{"d_model": 192, "head_dim": 64, "rope_base": 500000.0, "attn_scale": 0.125, "parallel_block": true, "extras": ["capped logits"], "init_std_up": 0.0398, "lr_mult_up": 0.752, "grad_clip": 1.0, "schedule": "wsd", "seq_len": 512, "doc_mask": true, "dataset": "wikipedia_en"}
Each number is 128 + 32 x the weight over its row's rms, rounded and kept within 0 to 255. Layers, rows and columns count from 0. Numbers have three digits each. The size before them is the row's rms in percent of the matrix's.

# layer 4 MLP down (transposed), 1536x192, rms 0.0624, rows 289-361, columns 96-191
129:095166098145116171105070146101105079177105099107109139152136130158120149112151107127142155146078170118063143102124061085125093101141171096125176139132149067165204082154124187156091149182128158169150148097156129121179140113122167137093157112107140136150188136164102150081133155094110138147
103:131152162180143107154088145198101136214130103136153122126046189153107133116141133158153082116095144162120132047089158101149116106142186114135100149109139119107138116131122204094139120110112110119101141099090100112141162218151102139158189085128152085132138156099155148106162102150112060097
111:095140068118125120099089121120175146203180158178106098069063115157158089153131103117132140117107116167228135148156146058117094137146084126127155130125109084162117134119161117119147154111144123126122152070155157108127117129132117152113167149087085116162112203116171185100155195133144161102
103:143080110157145113144159144150145105140132186175134085107144109178131100137122132129184138160140093157080099120184163130130135087128100149056124083089123141097163100123162172168085137202131123255145143154148134144096107154104131119158162125165125098097100161135144082162182128138119131071
089:089109178122178156143108197165160096066057103149078107121080086116127084116141138111137178108133149077153137077133142175107134170124120110117159092110171148150167153089136097139132078062123091083144126094118098157121102069120141182094188082155064126206162111161121124137147103105125144155
095:097185109168198117129108128098154102198168165157139079175105157099118081119169132161202151102124136144151073137132095099157120171124171112120160112172148120119086126111145098126133177153171141130044148115183198114094122142112144121095134180079084135125081107119186125095135128153085098183
089:167147125151133137129177090176095133087148128086168135066173100131119181100118099084126117106111132117126110071197115085146105139080148155069095165151085165130106107160163095203158133115123112091160196147095111145095110074108103161142114147126104139123112106157161093132099127097115154119
098:109197137132101205109093098121123097123183149157143166151216116101105135145134110121104193100085167141131112167091134147123135121093145114107114161083084126117134132158097079174123136119119120160165129164145183102171110185145139126108111090075130168137104116097160127137092113120120097086
112:098131137167123094101170061154122134242142131130108194110135075124166133124209137126132127138103125164110076099062168093117157091087159162134134145141116109151151173132114115198125107112134101076213065128124141120131128096091085137091115185095185095128155163150117099139134131162127116093
101:125114126130092111149097190155160098131092113086167116150125102108141162149144131198119133052143090120129138186162084132096128123096164110114128131033167089131113106156151114169131088142131102159091069090162204124165068159108186082173117125119120157143157087124112080124115171077137145140
099:115130127140111083171146136114162147179125161153120113121089101113133148096144146070108160097153089127124146167073143135182185136120125137124112117154148104095105145137107084062106080111162132113116109179149194106105156148132111137086126122121155127139107122164107084112162160120160097109
107:116107131104131143152137113124110123208125165139119142116157129121110108122097140162109134101089128141087185147142097162191129130114158186123129170101103157118137111135047146121107099128085123141159130100187180111088109083113151096152124132115085147055186166115163115218147170143140068147
103:154128119141139126143077164070102088131145145136148119156174179171112166110152149088128102025104157103129129079124120132079169075191151118099150142136105152090107197141156109098131076172167096121100107147208115115026140133138156114110142099125115168093124181097155140069129154096130147083
103:113096183152145121100146112161118151184159140144163171188121155149139154075099166103104150173119091156142067149143128135125136175099135167079118180146097146086113168153107186105169110134100110101086105145152154154057154105086151120168166085097106112151158136158192118152146074131161140143
095:140096141112124100122125094144154130141074160131117066130184119136179070103131136153140132115116110099124255100112120077150066178079149148073120090172155133118118123128121128164070210127107096186135130111133123204115100156125127113114172131153089092045111138095065116114117163110178157094
102:113154140182090178129082189076059126102121162088089080196068132109132163157126154114088166126101143132115125084115123080162127096076154153151183119149161194087134116146101162130103123107103148078082137128143142141122176097178089158182143151161145120127156069134159131160126078146104171144
101:096095069113088120057118192147124176109138130191085168176098171108133122134123105188174135116108163057131100148116156151094158098138147126123127169151128131143103165091101107100160127136103085173159097124074144133126129121102167149119092153140115093162146020103108139154120157097098123093
090:114147124133173147098209110155119166135144100155152128129096142111109106149141165130132133126110120092168107162140093080144120095144113145091135151083165133072127088092151168103162223073139137130123149158139144088109071105067094197146159124133152105092153139049103078108159161158159058169
095:133157118126122128172129128136096094124153179159152099108103101062097091115116149126106130150083112172112147106045132155080124081158092072163091123120174158119099138135094090109132163156133156176112098145118135117135141157127078084100183109168184171084151110126166125142195101160089172152
092:145117137134108127131131102178107146155076130137136146140174108120145125131162148148154151193138153104070133173075207101130118083147148159159170110104147088122224203090119144132117097080139160090109112147123142114133103166129164118151166128122179173102121159112107062079114137131107097167
091:130116113113111144169171139143155134140153110116104130098130094155123148145092183145117092055104177131152128136139135113108183126076094149103160070075067175114181138153145152154123144169140136073095118180090165050166054115090137182108098147112153202136052136135066119101123134136142087172
109:159109114143121138183042053120106142111064142163138132137111124125078066167158165097146113096125085096115169081097122167115178140081056118106146063142137194151115117050143129121097106104110124143146161125131120159100076203167114170182135086119125125113087105099146120116143089180159136126
089:148121122114165085081102171134100102089161130128141132118148135117094152145101140133129102200130147097153158134109083140130132114058136157073112043108178131107117082169184112153137140141136196123118184124142154115110102087084138140150140130107138091074118113147108179097106160126151144130
098:103095086095145151100115175162144085151158150128134146191119089153139150144122157067143119162053142134160112097130132105099137158087078141095110135144114173133097228136073098105068116142191148099077154129138162122120146111165093171095176138084113145103101101160132143075119105175126118162
106:130132150117117110157125149125162165158089174092097154203168073193100141144101163168074112104105078089133113074129133200085098135070154141131160098094160158122036130100075087123114101132200106175120095155172116148149150119131138146096177157158129106148144146124071158181092134152145120142
099:226118112107147136173132119105131118210156156086078131183114087104124131133122090131146153113102115086150112159177087127109168109120162144150185066108091068084004088180137062133199123143150107108157181126105139141128127093144097143080109111142143090136195125115121068154150163151128089099
116:085103139155127146174081109176101072229121181120129148079063081170169115107129118094148168166167137126141168116122121064144103132096140122150100159129109219076132131110077121083090134128172109124123160114072159113135151083111152140118109131114097208096108168153132134116164142125099094154
106:099119107108101113217171132073165129084097137134121071138114178128098072172099109171153139143144109107116200096124092200108132169111068134096197100105163167109126170058156140102162105145124167130093137140119094042107140137166149135129060140148172102100098205115110103124141116118112127128
108:120133166148159132131112169129107103188150154116134097115083067182118112143107078168072123160106075126083129114195139115126149115139074158145105106172158129131131118122098195088138142141093121178149161167075137140143106204078077174127140138150155085106176094138108160201159145108115121111
090:091161143067111129131109121080182179134106098098129124151108171111113128090171155110159166152118109166181068135168121099093168116139131144134142139165104109129187165105057173165139089148123104116102124140119102147092168137105118047126143148115153136118097082150136153102080135155148112104
088:159128091114176137090123128082096103130124061105089120059034104147127111145149154126131168129116145110100169098101120124128147181104114141108202135136081148083112140068144073148118144162197106144110138101122131168174189120112137081168174089090151182136139063164086133125134184043135150122
095:116091123158130115152093115121166101097098128180083116120099138143120109121073110131134127127131153111167098120076180128122110170097073133089127138155170116139110093114136090078095107110150117146193114149150099084085109155217148155135116132133085169208088121152148130150057088147131137171
095:157128112149127103121134131081076160076202143134136128119117130126113140108128142160139072183236089088233113095143106131122069109122146211133142091089114108145097099081133116124126127083174135146143132138174073123153160084113142132128151149110166148094079200120146122097148070149123101177
100:136094147174149176141127068141118148160165161149127145139128133137123154133066182128143117155089075120110095092097144154082077151100061113155071173083139148176163090145156151133147148168142141132147177132109095121125162110133073061135179162073130111172130119153120090080085077175168111167
100:059148127168125117147088067181160123182148178129122147060122109150158115127121124129125097103134097100098167124087109114152140109191132118145107118134093076125172166151115164149126134149128149162109179157119090102138118120165148112128150115163097167139141141164103170111204129091077131126
100:153133125087156167117108155152146066075147132100135095105103160170147092195145154138115139149126136106117114127112180169130172135110148132153164137132126143158156189082093091103125113119133177132094191164105099076116143164154167112062066096126070147060133073102135154103093146134139152167
098:160128065114154139090120176102157089144163117113134137113089178140161144149108096163127126097119120040124136087094172109089120136125110140117080129120112136184103169137150142092140130164156066156132101132166153203189138124180142139050127107074124105150093136163091148131104188143143100103
101:167137172171198124095121097131121129177087186110150140127194121160171146137171124090069089086108180127191133110142150116100133142146145140121096116070097085129152153184155169153130071138148119108163153108141059149091161128117089125103150147155160109157181090111115183143140100177165089160
104:162151140169111118121092100122127142156113119127091097162203142134160150152134127156124146101123160084056188150192120136112137148139122138160137140150116123146119106135138160107167158098094207166122112160145123112144077116132138112113177096097160128137163163092100092127110106065157073205
096:143121129148082054177122116104095135151126057163089095135163124131132155120187119055201128158093067121108137125203141120204143123096155104128210125140098145156132082113100128080149106147132111087118126124098139196121101137121108128123128136142131174111073136176128114101104103158087113166
105:115131173137104167127111139138097148144169108112236146146150172175109162145094103097143121141068065075103063192141159108139131149172141172114074208118111168130177070151202138091133146140142180075142102134119078121112150107111142137131102091131148139167127162087116151115104132130104109113
100:115104194113115113125142114160162121121122102177126151102175098164138107137180132095095102119071112118151129124084165067143119170098112151140138150132114075205107153071156138155121118108138165147098085070108128130143075127127077108145147084090101089159080122134146160141121130139142110124
093:141121061149185178135079122173123104113117139184134160127157124119139173146161082161184093169151087139155175117093086152115134087186064097121138101188187165119093175169183127082110116153156127110115131092139112033111113193145144114124097079132150120063117137109174114108173182084095133158
108:120102150140167166125159148149148101100116094151176165107087116085095141116124117144092209164122197154105133180119147139121089141121089169096135115105146210143118138092094142133177195086161122164079149053150152117103128185095151091143107056170121137121061158099156148129151130107132122134
096:080134097157123164056159094098140150190115125119186122160135147146101156101117117177085096149125182142059128121176093149078076180168146144071191129106121067153159093128116153173110131109051120188132099147122149116193090104144135099140146141103132143214126156135118153161108103172098088110
090:095110106120109133102184140128147109133103160130159088113178111134126148089096190139146155136120131150065088182057170128082187113164097162068140083111075155150178117133184155161133137143158137145105122185101111137118143134149163186180184132135133144121150102096160131133106108104178121092
100:111130113123093145096172137109187140119077149158066115139144136096091107096124125103071127220134157134171066149091130190157126096175130164135145109119131087155104124088117123168129117068082144167185101154126139139059195140123121120121123166079183220155149130129114115144131137125144137097
094:143159138153132077123180055107126132102104140114177130192138148141066069146104156144097092137146127085177157071105160170118202178184164098114123088073104135119100127168118111201079115165114107141156140121149099134112169097183137127131120139062174162121124149085099107149137096131104150121
095:116142073192148127119040124109158075142103147155174099161141176118074108078143135160159126132135171075130136105057158154139181153062130163105143105076134106134080124150212148102177139126125171099102104117150120088058121127128152178078139154130143127108112140187066167111169149142153109167
106:124116135108143157100110129075139105255139137154111154162107155137129124109147090124134188109116096098094145146111172123081130093094120166120128157148101086140113132064132173083126127185109128199137092150140138086162125166161121138087113110114097216145111168112136105060118204110165119149
092:080069134129149134152223110110167100158127057145191139178117123124117091099123109092120104150170108135107137130116167150142135151159148097073100180154098108078178065139062127137157155125116146147133148088162160106138156148087145141189115121155152122142127110143145139081154126109083128093
104:145133159162127079145134119111120153115111152128126150088108170130175094148113081188154147084160030123168162113196154115121118139097122113153120153091141092117114159118082143165142090155084102133132140128160131128125121141131084090102188173126148134130120135084127101148143119143146131103
099:135098149150155180143117153124105097134162121151059089176050090086070138118095150127109135078141113109158111117056105131163128133138100112081122142097123102190168111158105124114133152142146120126117121126164160179113162137120084128072171167158114086131124106124137105108125145109141103116
102:139164105100145107089158129062101108153113082109169138038142124125154057065167101188147164119162110125113164146117062105027157147148133155117131088121147041131158067163075181084118109126095114197170097118133138120159116106123151146190122123134139130153171175141102108107104120123142119093
114:150119052138113122146071166114098204106118108134136151109150135159094092162119118104127102149156098151127157058137187129092101108108101143107101132160165133141113137173133085117152153129131100079183120079114072158077094130111137119143099092129170085089135139159196101102181110098157097135
101:096149118125210119215145098178192108168127217148157140134107154175165132134136082113100155167150135094122110186162130135106136093096170141062129094181114210136139150156200115167112125120103142123107093103097122152125161130139175097115111143107107129115147084124121145149167114127159066105
095:093101146137120135083135146103156166133133062109116133167115168117162131161174157128072101083144196104094145131136115162118081192147149139197111121067107130097171126161153118092159105140099094068124095223067138110123119133143148116111060101092168144090133100157081081117107127152125118109
107:151158138101144058175174189108153132156142125102141124126150143100157152066127087163187122159165124165057196125187117111156119120122131130127156115082171136150175096120195162110127148160103101172135116087134092162115123177098105153106124089133065121135219165143111186194124100078204153092
100:149119100160110120182166157162059120213084190143115113100159090127154155143142186126125116148114132147110190074069117147096190094147175119156149154149092159144131169186146155068094106125219165101137116129106121144151155087122075052146133151144144112154149116143111115122102113153067142168
102:094152203113165133137151129136152132212194116146100119135145112147135152134125173142111103138107161157114109097151162063115082062163124127119139152152060108122145052126079132120134160156124131180086105110131164066104117147100097144071113132116127107149113127122119099114107127132121163091
097:142150194122190147087118115151162123150145171148135089106192150112126172114117120090099118111162166065115134153153173125132135131166084075104146118118096120155082109133158083065086135196163189155133175110094149113114116104139078194140166119097139095143153165141162161075104120103139068142
097:127137115140119124137095098144099164135108067176074162108155154204182151124144146113161114170141157147136191103136059129130112104163158149173200166164115125201080150161137120098147069107116109147112109147088154101106089109171161137116104093102112123043118112155176136082098139086145080161
106:104128058163108134111076108093115084119151169134112137172073154148134095102101137196119162058167110129158131100126086132087140141151069133111113105157098117122095203101141158159119107133179141125168109166126089113151174129160157178122114134111095144181087095124090114119149054103161121111
102:158169111138111139164136144121105159151168147167071211112174171186124130105142101149140166177098097094082097144119145138173169129136188084097126134060148091153169103102157179170131141097158109141156123078158165086124128108120160191106066144088173196159154161108102117132165167112154153163
093:109059103118125123107072095157142084032143126087108131112120136148072167143145157082093161168163143153180127086170169126120122082127113103138107112104147142137115134178149120154101102130146145083115144150156127084101151133121158098069146115142127125136128074134127103147177087111160096109
099:113138125113083090113134097149077136240122140136116115119114160174193056067131114086110107067113113094163096107111154128069101144131129144170139115115133124100108213085100224203186119133136139166159155120091159128111134117143107182144136099050169150162125213121135136167113123194071159105
099:129117129101129198164178045117152149123130132152078116112097161148142101100170130043130157112163139121203152143110078193104118167119206164116167117159153101122082086131133156175116067113113156183143141050131124117154130117111129147158092097151141138151077176140136149092121116166158140169
105:117152119094089130150098105116144118141145132083136170102123163186107052175119091089138142098150109126034144101101073105164118187098147143159114172127136172160142195084140159166120214187129124122142170134140204146157108132111178020085093182113152193120089085115132081110168143111104159130
098:098125140089145170128139101158082149192119136119141099119140083130104153159140156142167149170121085175103165131040175128165116137092167110096187125110119137193166070138108139155125155107135143129141143113131138156142113100108141120135139108105126127093097120149167127171089123074086077141
104:101153224158102113156103102078174138160114119118131145158142133109137124108127124131087045191100130148154166156122129130128101139101207162110138100127176098106142126124091146136130133170049122128118123102082099102099125158163089108115114136079122109131177140070146127129116071096155078045
090:152120149162068101148110118181086106134094146105119137147133161121143122155169152129165173131136131113125103122059176178153107141088149168064193114090119134102147106184184135188127167102128104093059148122146145045130088136144186106123072113139131173090124088080136109131199098095199121184
101:132131149144063108151069113188145144127145116166089175083078157123097126096100144106161094126130150121142107142089139057085136131113125155107133102161124211119141112083103134153115113171087144127177162144125119132093208126099129120164135140140169101089062145164103132142142117181128089165
118:120212151088141142150119153187156126163136078151115133119171148109122156148194139125126148119107137099116103166135070127127125110127112085129154086100068071084181118132172108173130195121158105098124149137141132164099139116134082126146111165125166159150155149102149157113087144159156135086
# layer 4 MLP up, 1536x192, rms 0.0585, rows 290-361, columns 96-191
101:076099113115125185138135105069088063076140133088135121118173110140152123084140131146161118112197139116142110120175080203117077134077084133120133120207115109180120125132153098110137109230159132150158105118154130133064103084130104169139075128124155156101179152130103160088105099135160135088
091:151139158115126116165150164129102105108113128109149150167213134157127143156134107162071090125115115141000159142088123216105160141115143090122116123168137152102105153116112142100098110159121124132179128147103134143136128125126144179160078108170131114082202048145078130150128133122143111145
104:115075121142133148096097146138147076118155109068111143155172109159144168114196144111080114145197105067140148143063113171142135121163117074147145111135117119141080188102104139149145096104126180114134130162118133141078106100087130079119090158082101180163127110137117214097120094088130119123
098:097115091155095129075120121097113072117156198124148157122166200116172136114162124135159107190096162207104096145185092128180166124150118126053121136117128148109108058149114134088136138162134172157127115111112180146157112193088122189175100129144143079101133130092122146170181124149184115088
095:046107151140116162103105054105031113106109160130108122155111077133166148159066112193072131176194136155127164136186095147121125152104134096138202134130117142109124080134126128107120129120140172147158127170080115105135118107177148153086154118134105130093143070117158110146194173092214085102
097:107090131138121090158097175071179167112124160109151136174153160110172089166107169113119129135167122086140108143107078150016124142145120076108096108120115072137122182073105187088073192169115100183165095140145126145102121185146085159112116134109102089119096147122107158162138097115183118087
092:122103108124181162143198121089121137117123094062096132155159144144077134098121106121115099196196089159123109081124109158142112127172088137132125153142187102190128083114080189129143149170128108131103101112124123139155117099099055134125098153134161125105188080110106168151156146223131055119
106:131141100180130114119136146065163087119128131172132116074122030126156134127110161153105149147136111185156123101097132140044124074175141133166124204089162135156154172137089165101101129151099137078164092161112112158107157147056072124193095106077134123106134094121181163148139085160143148188
104:104101082119080130106137096176135157099126151114168199123125138080138170143139120076141117127125134127135147147072101140096166110177154117125207165141127166098145119135149122087122117149171135115117183122041182146131177136134118092078139144073106128087161136135115149130157118158148073059
107:049122105169086143089129161106144043110136158092183091130164135137166175129101120123167088135134110190187148126185172196119108128125146092097131110118129177183175154133140103161113143112184183120120141154113136097127155131148117127136096177121098172095148053161127135129170081127057147121
101:098162081130155091133099142113114099117123125114146121103146068127109149123122185083103103121164145140193103165155133113107179112138146115062154120202144174059130091159141121137149154097137137122124142172076117108128210141092096144103056112084136101152078084170148138107147116132163139134
096:057100137114083134108167122142048133117092150143088129093100098082155111149090176148096120135126136151106122127109174157143105132136148136126113109162118127066132140157124202114156192090078183176194083111052161099187166072110111122163150148142097157108173096195109155174147118117170132107
104:164111117122096170112137093110117103103140156101111129115112092129227102169152085123136113105159157138127155131118097136115148077154107071197083121114121114162094170097093117110071140170110124144117095122153148164176121146130014187118125080128131130129148094108098168089157183128097131112
096:108142121164129168151107156132103133094173125137131091119106103108103132087124140072133146157143173137156046132115100137097195103122084114120160149094100128145122174123128130113189052127165201113062149145116161128141176103085090138105095154076128189130159110192141128103154136166114106152
105:106107164108180101130131111087129105124112099167103184112184141114123105106071103147196074144108079122122157165113131139089160142125126108114101150143117100174117115163128141176105132164124075147171092116112110133072125135067105119124149124097067111178122098134098136119126107131138100140
094:122152179083207158207083109096123137144151142112153093064171123112145147179136156074087123123153137200126178122137109121156154170150114115146119113113092179103131118133111188133163109156133139127061126107103159125104086181131086062139136155110150161125130132167171126120169085179174122104
102:111132182124173139148145073199119115101142132151080165164141162163125135131111108109134155177163120195073136138063062180063149161124134150168139152185186144107164141137119088104111099165187166163128119122129150135130186104166103094105150135138091107103081130137170152137134110200111122087
103:107103145110187141124151071154091109102146110116092134137134110134104148068116140106183134141147143109127137136151111150148153100103196160177092163092090165175104130139152142116143103149138130142146181151139086109104094166131094146112101123085084112138137149090072120144229137165129081098
093:144162113154163111137117100105150120111176164142141139098131149162107144092162104143112110128155119159129148091186080164120120125080120142116141122121107139154074114204089108118139166145150155170165161095168140129143108104046147107153070154063096113125117127128188132161160068184133134086
100:108142089121111094059117133062100143092104158104110127133165148137200079123152105118103059160166095104140159092129152168127114111136159169127114178185225107121104148116086150049157115111092157190185092159130114195118164141178143113104131180144122082154102129095185128138084145141139109106
108:113107150124158142121135045109116080084127203135117143188129122159135095130120117119147104198108184096138128101128132190103209133099140137165063122186109152132055122182159084082106163102120133190217157088148123122117134098157120170099139142095114118077124091140139180155156085139150147147
092:059105119123117131134117117160121131130111133106120153174129108101151113118105126125113100100194170074158071105174119132151154092116098131142127171185067107147078207108103149129141145091105136122160100162122125149108147160157101131142125185131087145158092137133148112151153146164132096146
102:146138161183124146091119125168150110100154161109156134102128106082091113084123103175165127087095110115119130090170134148097135143111157148102135100149080158129121103214193121126116124141088169153143121148054113163089142102136179180132109205101128084128177109096154156119173138129190113142
107:117110119166140134124140125143104092097203187205085158127176100121150183154131136090108095147125090107170128162149106191052111168116119119126139192182144148133058194114089158105154127149184112158101127105158104121064140142116096121161116168095124156132087112101105092130167131168077122116
103:058157104103156126121126109126123152102126107149139183080142098171101051139151127063124077101118142114103122091190114138103164079176132123153177137098137132121148181195099153125082194142137168148143119115119184134101105203114138163121118105088126121111088119120181169132135091148122125097
110:087166153149114121090112037143112119092151199151154129115110084142204136153115165111115109188118194146158107167156124162087174133065155113106160176117110169117128116135127133137084185107129156155092114144048133113124130058066111123097106144107152215103142108132142133118149173180133114131
107:130120130164134146091053098127121123124140112126098095076146115176169081120130104119104134102137121112130129082084126125121173182216108113135088164195101108178112057145138123109146142152193125095126127060130144186093164153133068132133162168121097145139090138125139175126155109255126102105
109:113129153124195126171103112116162162070123111120113175155166129118128134073094116067138121118110117099095122113122129184063155139109181107158120179150158163080141171142066093110092191123166188168125161090123149132139112083131151118104106136090087183219111120142140144154094102205140094098
091:136150128157163127097103133175114124107124164070129104130132108100144067171143096145107071134135121099081117146079097159165073101090107114084115169146158109099052108157149139085153186155083168118140116128137186150140057146089133156170157155134086119167098144160137178085135132131164138097
094:057191135121122115128125135086149114112120192147154168162229130076106083109154118135159109117130111135143142136132113153099142157109163089113135120135143129102117104128117138080139145119109097130150136197111149093147092124146105147055110124153089079138099189166182161078110110200134101123
104:132127158136156074054078155130144105117145177118163135097162164115077126108093119129152110095133102168141177135184098156129110048156122138100075126115134114116118093111101187123142183159147104130080086103106096155083105138051144177114156182109117090056155137093113187116154114100116111086
100:134168055131111163145138108066146132108138099154098094122124097107117086099094153161129101156098166129177097174112145123174107121190161153137191178113137097104128170134143157145128118136136085105145022136101158103148125134127088229121105124101100132161180152191144138102142130170168101084
106:131125123136140115172144106101125114076129128133176124133125061080107104112091109082038117157138110153112142092168126164146141125169121174083175128201113150092110197132129159119136141105103073087118108094148184153154110166156105126128100156091096120100081119100137109183100179180199119080
110:113180126115117126148116098149125071092199167128102138125143106169141084108099157116107139086107129169136146093156113162133123144075155075176120110132155136161078149132057148133126174130185183148121154178102140108164155144136159125150159121141106167105126094198149167066127170152114071095
104:154143159123213123058165108091157092105101162116117139089183096120135084150110163103132077146107086137124096107150135167118156135103145046127149169174120112142089090181147120094133122133102128091155120053102118091122155081117106170161084161141144113156162121142150204133118105123136087127
100:134190143126179135102137066084087096113163157119123090093136085155164119123124114130122070116161057154091139070149118155118113131159141079112119106179102148133104131125131154157103164121106158086114095155051075126102106120091134130137160162125136104173191098155068158153129113156192095123
097:122164117137166151121137140149134049078218171165082114088116115113120134119122102086103111083142111161109099153172120163082128133144161156140143156144151116139111082141159140085089108226131192188108134138088157088185151106139158123073081131110122101099122043159155134150110172132082159113
104:158078122130183173120093134126124137120140126125116197101134103174094131186162159087137153143186143152137094074140132177119096156096186092176117172111119135110126106128104098111094146136177159142165107107083192113083111104114097143205138136061091110135100105113122146123112114144099162097
099:137177123112182116122123184135133112129216153114090144156146102138132163159159145080124107099100062118134069177094181160126198138168126114145084137090147123117136100161097135089122124117145129134105072167124174084173096124085130122129090136154115140164132117173194130120173167122116105101
107:142102083158107130124056111165157125074131135086044082125164109100085152103144090164131091134161132216109172124134111105145112096141092067132178106167099108117117133101137151102129131187166146202130153143131193108118100163133122170145120112088085135154131076189136191145120042189157111170
100:087178053148091176090147117097117135119149158091135137191093106113135128169107148161182122153177124159113091138179081187124158137124144107104120136101140129108142138190138185133109136142113134164149171108154097155100095093102162117131153155159146190088143136145058097157134134183168088083
103:093121101193170104135130123105070104117168148071107123081144156114144158157156164151109092154106157125139110144113128140131125156149117037114127131053165160113147179164177190069093102136105179149186117151110096145154125134146140122078152134155138082054131082118164199127135082116189140106
102:149187082095155117094161141135136080087146189106096132138139114114159108161109129126134104110112076171113200111150111200088169091131213078157100111080085072102114157153157153120104148111137162125130145129163188120128168096023072149135096124116133140157163100095116128137134076147159074092
099:070187134126126134101091069125096156095122153152129108169181147115136067166113129128187114107136100132091074134141176166074096083085120120133102143188198220158157082120151093133146140122149118213102144120127102101096170159080078095088090133150127151143146067166165139156165087122093143139
099:140134145139157160136125100107082129108114131148144175167123043143133174172137155124141089125101125155125111049160037142155104130134210095180182135125155133106128103161135182066067191138123151148147132104126187062157088086145092078157108101134110097125121125162156145157157125113109089115
101:031149122175162121141111140063146095122104149135100096074181079151177095115165131143225059121193147115132130123158116159118119115133123124119150124153141107209158110118180156049112117180113084128158155122108145098101098122087131160093072145134055106152160115147119122127092102168155138113
093:144120157102100129172136168143118159091130129157108073056132111084122136126163064113150129122178111173080091142097095146123074050129138127139097127104140144136163187129152160080178148089158203129124116144079142168154163192126065144082083084154107145128139105141166184127155158162162108099
098:074117179138110090171145076134143135126141101148168120137151084121113197153089062145076136115179138161087169132096097142103123136181159135146131130132161108102111125139064175145114163171072112142137131132080152156152118176104103109107077095083047118114156072111144139170171131162123137115
100:145125137127155147149131111140129107071135168133146094083141103152118137101108123102172088154080075141165146145097100191094115160141158143100107134142117156105129214142180092112104083089111120124133187161089138098104131132064135127165102119136137134174139073105106160160139140118173148138
101:139179100150161153134095101082069132078144165087113132135187135134179116206185091079146096133129203159171082051084065162021143105208121108103161125138104149128137165102119143076088142166129093186139080162093119177147091140144081161127169135128113138144130136128116102098162130159060132115
102:075111084153124177163065141135121125130165151115093115124173107118177101151075123147177097162147111128142062113158139165051201111172143142129135124088101138149151128137145184082053134171157105125152099070126105149134135091064078173173065185146119106157134117148124140071085123173173128106
098:080148093105101089123135138148113181132113137136156188099157072136169145167128106099175121176177129159159110116190138154130131133122168096140096166104167162109064162144115141127158147118154176137179125119090134093128105094108117150146093104162141109121146088117155167114168154148155139117
099:139138179137107161137137160168064150106137184140158125170146144088100158138109187083111178152090131139147072126150160165166069096109121108156134167155142147135098157143130153164079183181211194161055119092131137106133131158135133074094114090145141174177083096118178141119167136167111137102
109:103133153143106126077133103151152156074120155144105132105140091132126119109098148088185156124109128150080120080154113159143128162141191117089151164098147121116150105094122227128183076123107191142139097133093127144035170120139097149100157107095101119145146102140123110220162157116118065169
093:101105145113080102056152114131083144105129111106111126136124114064118114115143170110141119090081102153146143120106137118111082135137123119142094197117112076129101113146094165118126166144148117158127112149108164102113081112098028176188142159126100160140118113128169092134135092150090148156
105:146101122127139143098132104123123092151113171166084066136144107136160085148155115142184118148142093128166171096103170162106127104114150131148148186127139078125133113128143128101077157179157109180154122069086110136062144139105082147162064167169078132125147071148142121168194102147104151118
095:111168176166126176062066097138109088123151139133179158084129110176106148214170142092101124092140091116197140116138105134069133107112092118181117178148060097166099129154137154115106126159141182123152191116111167087116137113132112112157137111075148121112071097086149125015131143167087117168
102:086147070132181099138135148137075060135172093116162166083154047075139199147153150111168126139106089158124090086094154176117114106141182096123117191171147205097152136128129151082044116191165194133146149150115109132164117160154089145131106142074145132121088140186100163126155145132097111136
099:158159115189076146113111130139074118091098119150138095145123128146167129154105125191142157118204117113182153147130120168123129139149163084114126147097209105098046188109150148118088132111114136114131098134115107147131167136092094100143131134094174191144059114145128132154160087168174124090
101:113111091177113145167129114119104105112131145081149176125123074107084070120143128132133116153148133174161099132079076133126161101044172167097127155139156187115111148149115147160176117161128134122119112077112115135096191134118100127135140192085110195139095142133072133097149081167104136106
086:138159100132103088100125168106151135135151159089177093139126104079106119112110085110140142114169118171113107125167148125176166148104092179119050122087155113106146161119084114142101167130100146102116169106126115150106139159095099104146099194117128135135188109140113156126161140130144125029
099:109144135190157126111077115089113092130161140137080085132147114130153191114112134063128088233088109109162066117104124131125120127115142100125097191133136133184186122154134114084117137132118136172080107149107108136108083127143121129105046160187097162111137103097138117088122169130155071141
100:102092148154124141095095104135111099113122101066151049124148130099157090174105122160106060096160129182139171145100122162091069121140102149104140133171112153157064157155106126058090114138179173106159098194080119165085130132144104087087135157163060105130133107133156200136140094184134139121
089:047139131145163101184140094098079158150126129193110138109142137096171069120099136144182069141144115133111135168119112111108175143131134106147159144137103095155147132100126152091145177174110086146130085132118193102165123122112041117142125176146093115108136175116178164092121189154129121114
097:142152193166171102121094181140134075087107198107161172105164121133147144189135117142137087168101083127072176104135095146160122150110149104114153138095138154124142087177104108072099143141082101146113119110114128144139040152154092076084117200183112072134121085151116140152142086106170109070
090:104135127121095086098129161136133064118164151129153143131194122086130141161142085150146076164164117122037115114117142146092163136115138087087155172136175154063122148102138186114082160171127088122124081181151141187119138117159137114129084164146153074103151088154090095172161155131119062107
109:078209095173160158116143122145107114105159094148153084157160095169195141106105117185103126130169141096076139086148137142110089108124099133115116149218143124147108145107107138138092098129166102142146096086110157173129095147131146098100115111119135096124099086146139127146088097132147091153
100:105133130150124113069168163161153061135118193124154146144200078131071053105174143130135137132145167142161127104120120189091130064146132080121138140153167117114129196121159118106129157115125120175132139134033089127130152097117100142133124137089080114081163146103135139112169090181113153074
105:047137089126147123141138177139074111139153142162126160139123120170120128082127106148153135126126144104146066076087115135117088120129113120088130158147153135152072188205094167146097158125144113138074174163118174167175100130119168118074158174135134098146126103115157133128134097163161108136
093:137157130168149135105141111062183136117143099181143153103116099104146146095122130077127093149112130171112181152172083139152123142151153072162085126090148106102122109099082122065152086246151170188107069141130176191071131182136067148116178174118077081164115115153094122140119109153096085105
104:146121112083118148123126158096222058072125121184107082129162105155144133176141092144123137096129179138109116105126101134113115086161120167151191112130069118133116129169140159091176135154174112104092087105154193102082065158141092147156160131059079101117153100082145193077145075117112158165
112:096140066136156173152097140124167082098152123137135173166153049113110097179169178075142114140111119124142115088100107156123141089103148105136145132127181161100075120142181164151155120155140122143130102147109197076139148120176149169117091126088075114153132089144137214080077109099140072125